Part of a small language model's weights.
Size: width 128, 4 heads of 32, MLP 320 SwiGLU, vocabulary 2048, 3.17M parameters.
Architecture: RMSNorm before each block, rotary positions, no biases in attention or MLP, untied embeddings.
Training: a variant of Adam for these matrices, 183M tokens, 11885 steps.
Each number is 500 + 40 x the weight over the matrix's rms, rounded and kept within 0 to 999. Layers, rows and columns count from 0. Numbers have three digits each.

# layer 5 attention value, 128x128, rms 0.107, rows 22-127, columns 64-127
495502471495582506538483534459524512548460512537502535446546465499496503503465536524489489490554491452506514510491511516476460493545484460516501509478510503491460524462511507477437533491549507
466466515494515504492474506491495479474503531535484530526498498438490464461481504469487553495485476533455514525478451519443514524481496509470497505532505454544457554477521489471540483485510518
518513544506473476507483519485488558497509512502525476468525504547489480537506461527506480501491470509508496495479528498508526519480487516485470498489516459546497512462496514536511513461523502
525505518482509495492455514500480521529486500486497489533511489503478474492494500545517496497492513500509509484525533468517514498528512489509555476474482452553471530523492484502505495525543481
503523483514491471525570499482466517477498471492510554493528470472501507476510499442527480473479449500472531486474481529450491491514530487445466512480494485475495549461507520497516494490461555
553483559502494447491461473510501526493513540516485475485500496455514496481503527532427540561536451499480500493436458486395422540483543529506509464503518557556495499496482475476525522532424490
503501456523504501454513498511493486510456544531509510522497504479492499476554535535499489519533485515519513527539481482514517516482561495501445531503504466463522507492483521501496540527525494
498475532460508496513513516526474506475473511486510489471521489538531495525490561542481521519529487485525504489529474423531501453532510487454499476446469510500467453499493552469450509473510488
544471453579475513512550489496487484489504531496506543478503491484499534485495517462502525475483500440492504471521517493510494500504485538483499514501481456501513492453519575528533503513512462
490468517480523516466539525507503495507482497512505486491510484573440469532483530558482532521466491532482517496478513530502487512501523545521532532487513484515455516495484460463492466458482498
522443491484501467496528457526502494556519522469507453477467497487521543534530512510578482496547485492506497482489496456512506481503465474504487533546522518552510499499465511551550498466487478
562516482485504480529463474544554429520487480506527440513485472495494498494512444510536539506549531539493536537513519505465511496570459462544504491506551493516462462544485500489517529491553509
514496432393506521462510521512497485538522459494502461505553498500501524536523482545564510519526455501515501513454516496514499509493513515525558527517498498487521521508468479472503456460546493
525524488542487434548492509511523435507539438516510482492548495503454458525518456499502556515498564512501497523527431492455532469489512448535501455495512449488497482490512479472497461508521511
517424495531512468504491499512570490519490527457479498475519530523506530501512474496466556485467497507557496550471482520509481554474520487479483558476583556539481532517455509527488496470466460
477491495569475460493561468479486505467537573502512537511535520555477503507502512487466524461504499523529500550538461468466516549451494473479491511496468499526496495508479517487515470480482495
501570454444479507472501495513517469541536484458507493531506524523503544503493468513529501532521547444521503506477524523468461496496489526513534530524465517484547476477484534511518497477497511
486510513558477493476499507513476520503477465461462556510480525508519494460461509539465516490463515455486443530503479527492500484525487506527532496483474549471517469422500469488457507476465501
492464501553488460509524454531501465511496515502511486521447473489533489553497489493540503502539504486445478441510504483459513534480464470472495451523463514490499497496489502546509560518499492
541578519453531536545443505466511424500499481476479522503468488494498484426457490539486527495505549505515507524546490524510490492500509511544506485475503518497443499516477545459486505455502512
505523521466459532476488530467431485489497472493499531553457498510526479455511527488487532516495493488531478494503493532467508494507475513517535499474488506476488520477524506478461478463505517
461467464521466465515469456511510464490456490485529467518486482473506471457519464473533539491511532508511501509492485515452539504538511446525480480492547520502485493527516489548521549504486496
492520531480496522522482471500499504473474501524501542513529480508522468514460516485484483527494529470482493513521493519476487504492495486482445491490503495479519521451560527477507481515495499
505474481493491532504503511493573551515513469517477526485468503542503532510490503494479503484530548514520472496500535551506497493563463529519461524482543473538483536519496496483465481563504476
495518521556451505554530503534500473546460551487507524534432523475525523469486446521471472528486536440470522479522501542513493510475436526469458551538446558503489426470509530515474518518523507
494525499510439501538464529479475568501515501509512504520496511493487516482469495467442495515525508489452506473520514503419478513486429476484487525517462497456489486480506516469455490486515521
485480450493452470503547507532483502496480504458523506488490477513446508534543432382503532513499564505511514509456515506501506459491522503481463486507561497493507502516520509537484530506492491
493455437500450470549499476503513506535492493488520480489464456468490520501500446501523511502521552492521486487512486473494502486515442533499476491530514508509438474579490501484519475516475482
504517498549491512510492521520587471510507497488504482502506494534509473479494510527498521459471489511548472469489479487464537552509471542495532475499501525501498489513493470502496531523489477
508527482508467464553494512535521486535511508529519512505499517514466504494518440460478554475519562547510467548509478506467529453523513445538480464489566502557482505529497460493512496484508500
526481528556485491532434501528524518526472487514479520491493518506514434519451480492481512503495520502467469491507500521507495524516529453499508462502521555445477458468539479484440495494492478
467511462389536553460476545521482470503494518492473465509516504516474506479508503556507499500491450524544510510473539513547507512515558557515521556469516468511525512532475486489489488482483528
498545489487511462452600510493491520508492472426505513513499515475509519495501458530549471530507521472484501490476484513573480452489512492527534480525490489484511449442528484524531487466491513
541516524521493511470503479498503477456520544479520497518452517479530497411506456419556517494521517434557474488473488521442493502458453545480479492525486482457509479481525516563531566465547524
502460551500532481512499514484483550502547491518509462490505526500506511556500510457440501507506497522520509454526534481501473501480495493463452494517451474488484518502481506518469452452478516
448471487564478451524473510483518528487515519495498498462494543497515482473469426477491504461511557501473471516536447451460474481486478483517494488507444485486508522523499568510497514503455487
508580495503487538458523531510528474518505444482491527507446473507525477471465500565504497500528498508503485502548494517521496513524502536487544449476465508472487461480522490463492522534540498
471525437431414517478514555493451500528509511475526491522446452474491539478502498516526569522541459540466494518485520513469494515494504476496537542510498515524492489516491492455494455447526523
486507465483470527490457465521489499529479489506497554539496495520504466458450487496524564545493514424464481539451488559509462535520523501499549527498489549465524511470530501495482530506508500
581483515526511429502495472551503469505492498527509456493508514496479511517497475465514495537517482525463542517494533487487491486536467453480518465521516507492485491486488490565513563461520499
546539468511553472484502529506518498525542439472473493451556525515469529499498499496492516525460467482452535543484486547534481463509495488542523498488507478476458487457494453523475520479489520
498479475498461460484441437552461437467454585560517483535519498499547487503518517496541486521503433491469527520481508456467509515512511444478527502491507551496535537488482519543506541479499480
464510484529568483503463510507536520479491510533498529526485484485544492539454509481556517471471412475499464497504492494505473494465466520438467473536517523468508551442534461507532545505452544
543477501495482426498508515531490491514532480475488484488479585527515546458487500495494486491484470481546511513536465522470474508426536501486524539480521501504497485495528463492496454485449527
457462524435526489505441507493507522536518474488495449494458502479542455517512537498517494551531461467519446502481541470508566497518470454486509504519486497527519491503475476485539498509489501
495539512508488505512522510499515492515479539478489497480518457542477529485482504531528522466466519520468520542517444529474471532480465523533497511544509507471464490519524543502487509505488486
510537467537506496472461452522490544495505540523491509502460542453530546533518489444501493483479525478483551524504557473530524461427503505447439558473533515460542546517489527508524466503480572
528514504492501523499467477486519495486524504484511498494520577542504534547473500476512495495499518491530477516499483535536487512476475489489459467470522480494501478421516453499539531529451523
410483443557467517486545528469411498520450520520504534502462465557497510478508471456519492490467543524484504450499492496482533527458484509515474492465498498560520564465502514508526464496524494
490460526509466490526466483519542513532509594555438436538507492492512497486460533517539537524460455557508479491531508486472460523477465505455563490538549521464467504496494517451509477512480492
516510426537471522481604488520581513507450501509500492513492456552464493522455486512552478487483494481524518478597494529525520519532461492499517491473521495544534496476552557457503494440483456
500468516487462494499484475513502491449480473542509503532518506473470467477482491501484496465490492472509491504550535456520490516483484515500501449472514527496490532555480526519541469461530480
449471491507525465497503549478515485569504438530475520439515465490471479497480497472505496557500515492496459465466514466472461498542485497446540455468450505456461541438514500453474497510507488
539536498522477508531491508495539477498480528485519523487513484528499511501496459532492522485465530532488508546497450534467441513494519516528510507526496483502450477500507487485474522499487494
442508467492466484527470548510478526488474500499524493541474483480477477501527437558464522465530495499506433503488484517471491486511487508536519475515511549539466528484507403473531490500518517
463479518536475524531505475511446454502502493563519492479503518439421529510434501457459453479560489545480502512512542499514490532497469533533462481513490546420457454521509560512528472545500510
533485459469482494504552510500497489522499512518507483519491499523459431499520493494466474483495488482501500488475490493512507510545514489522541489495447529527473484490497497454462514474560477
506467540467458472509489488524558464475473485490493496511538543478495476469528469543521556485528505462505492500466454552503471471464576523516513513491492509469472475543494473526520469510469471
476463529510551469527482470497527501456468492528485477496434525534514470563508545475489460524507494483505456489521521535509546519518453448507491472527511462493553442469506464474516520502502467
494507497490498566469481512481528473501510518498533497499553503485505515462462474514504517519500500488508557523534501531525485470523496546504495486473472523483459525573529518523475498531519501
502528532524491476470492488540502556478512505516480473469506493442445451496526523509519567522541489575532489500536523510516548506520508496443543479452567545472483484461489553436548508529462490
480498437543547461475536454518511530535427477526499517496451519534547485476535478518512470460505493535482520550565501485484494481484477483494500486473566450517511519467517471497552463471448513
491494485519529541474471473516583485518485557489499488523467535528518510483475482476529488516471507502454447473471518546503493515467543533502498486481471471462501549503510486529471583493446526
492516487480501518494464515500496524529514514478529533494525486440493494462489507511502506482516469509494506525462527453479489483485552542490524525466492547465477559532477483532482495519521558
509575521500454521518504474487523516484517506455493515473422494472448526566478477494503475527531471447475505518522539496563497489556466496523470541527439527490536496481514530511502518513525507
522486497549493502522534486473496471461462522549493511509505481527473467463491484514480491489499521523483527461490483489473497529527426476546500478514510429504537457525483567509537474460532444
510522593515503452603535491549424463532483450449529524520462518495462488569527500492427461500576452483513495517486509545511518518508510499580465524522560495481547428513478499491497507478455505
508469520524497537525503505542489537457539573542506468528503500459507514476480521522457472439506481554593497512553535486563547495499483539530500546524515509485526470497460533498512512526505519
536474503509538500489467449506481510461508539508487480562522533492521507567498536487515466494487473460520444505492506500541503469487459497466481445539516533493498468480498494520517521514484523
472528491515533462481525419556489507489476446496500538543449570557450513513541486507480462475503435474471549561573542527541527510477474455557542461465510498444516545523492526527514498462491488
490517508501452462504511491479540456435482533477489541523509460555480505557508488487521517463461490490460510479488467524477452542482505458525531479525496512485496524460522534492473525462554454
488508535487449491529478512507499523510493491567488503460534428458482490482501498502477514484550538543491513498429479494463487526498482532504447547511538497467479471538469524484511474546494503
449490479531494524507487560496498515562503482447504496483504514515457481445466464498523514533471460477502468464464529468496497536440495545511512450436480529479475534551519494494480506524496541
496473479503497524519523499458543455457458506560480498490436527559511453536491504469502457495469492505507443455511502535503503521530438446526508484513510454513523441465524487470480504489532445
450532547480543424501512424538582534632440599459536547443379466535581475459478497510554576565592459475399528438417500589454517546472498423499556531536506516498492539473474508470586443567450512
436453466506604477484541569470581535555582510454444485422448464412434468464647468499534534494428512556551435547429470437433590555524543455470574546488413476529516422495526321403544400566538515
419522503469566504628583579442558512523521479608444453283509512547470537455523472433408479512417481434363645559461504496451620489514371437486487527524480492452522521381509618527576503475425498
550636546488546455514467426455468525518405493390530568448398554522479607537538440625408421474410555546544483673447540505489606454523526545505469402589489481420398566503488539472562520376674461
638420430474465463477544527454512456610520518338493423469459459448498546613452458525409397339451484601436471483585466533529492521377442507489468583479555383535594498501526574445519575525584475
289627502526458577514522552543531553471468443488503432479403542464490466396525421578533551538400394478413340587456429496522538437351482460540531513474542477499500524453490551520520592504526468
590385536559445352508529487532465407436541520512460471442387583441503538520604442536465575557494436708546405417459467415490511657371496543470481550420491552550523580454488508556429521547573456
564464582480471439602468536560401531573515501560528527494411513517552525530512458517458510697487479593487417393450557543478461507554522479526392529482527471451509535444523426482443517415592470
336499552489525505424480486475609528571505559422490513450501485362409434486585534564460523429475495397495455548492595455524534585505578580484489505529448482559433429580418609493502458501463508
534574534581498556516417521499522500647558510425615413523462568492345509640403469407480491562463416459599506528558481492393474563428502543564486539507544618502441452496535606438515519517525447
461595398613598492455378596511272504572540336506446540488496461546496433564450440553594469517542544522465413452506598485517623562474491403479569502502513499424542402529454531525436440485457490
540558594564529490413512399547509649573547522529453561508523485520527491524582293460496454549543434552484464440536473501526546475488496473504447505512555506507354384451474459667480555513559488
490560384400439504560495499477551577473591475513493462529400488490547490562414467509309552377526426378508459463566456513460531485436523359510610533484622466586407544455554466474508493529463505
583594402510486521526567475521409529486372555559503464479548448485319489503538477489549487629416507423473619394516510523434529436467554477492502458457479510672520456513527491503414521563572553
557644515529559437555581485468429484462471379471540607503513561480478638430502515496582521429491580537509506420603483469606387508488474421555548507516434527587373508535514598443489535459499486
481631444573534597511541376502537491453458485432475521493412506540454482474468607424478487427595563626432425472486668492510438525476461411485435499512388547500488522490531451436427496466522491
374510521532449436490541386497536493442498365521531506356461486514503649520410462588399480368491498475608428431444557477408469540502551395453680494507526499493597440551529478494506496470505521
599426464553535480492502566516474547431465556388568418532476470518557443418522456597308562368497452377558506504563628490510550437473555572557544542533526452497412472610479527553572441518463558
454392401470398543545404513544502512510505477444429519464494652498556488488580495582552517503362463448576604463537577455540538350583498601494495518478421484509491616528558573547392475567458523
637449523483430572388581468511652545485459525490429406522536383678485578568611405534507466451508504561456486520475580522511409512548492457483540563553495503507678455500573448507376510411548486
477548633583420474502552439496520544602548620510509526518643478477553546471583524462550513594441302462530417557492590525553487590630529603468468407487580526572444542407519470550509437500538527
473446540472469513483434529479460494538401446547531472554413477526580522442621567522515556503473609505615463611509407473367375501516551544435530508532430494411457515475525686560498442380407500
466464596546404438428573412551542425334574498422504438464449497532491589502606570512593582556434444335482437397590488444584524438570471496440552472595582588531520503568468467559470514591506497
467517391396551415454498544524497489548424516448428491494524471562517535484629435562409453529491605637508535467454527560612490485473461462520452507492419538386511419567446631502452516550448465
580475670382599566485510762490529566540616471510569431510532658567520390457577544507485486471517426552408536528484553412484505401470446429610476573509472560498601496652510569482511479449496504
521476507553498379480596430496556470553581540504452372413537497535491490576414503399429551576535559511487536551469465516488459532357482504555504467452584453411591528624539527552543497490410532
458489470493423377513605497517436705450535549483575520549555531468556475486426503373464494433571526513537530495456529519497521511556480547529496387483450460534545508606515605437515613454531473
486459544492570620444462431605532673588512476378512465450614475347524572378475582537512475534450479593508569456539515467472466483415499534500516513477557475451417482450451478580469453582542542
415461488584427603379511518474430433625380578545425528491495548565356456440493559546494514496596397434620502459543492526507527504513434506524455539494533464484394495495435565386446564547480508
468336483542415295532434479480390520606524482483450462613654516593488485511473457472510617577347505580465438485528530552498559393516414391669417563503511472532456534475515458365481456489447515
574413502382398468464495411435389442520543426584520527457491522563471464488483529491601443422487490409456571556427622507529488474380496574414430501481543487588472473623440424553457451358434473
498468574468487532568514485538525340585586419463489629472554429399481409496551356450575546476573452477516536438548515446481477530568540526553454584410554495578473597498453537491513493635542499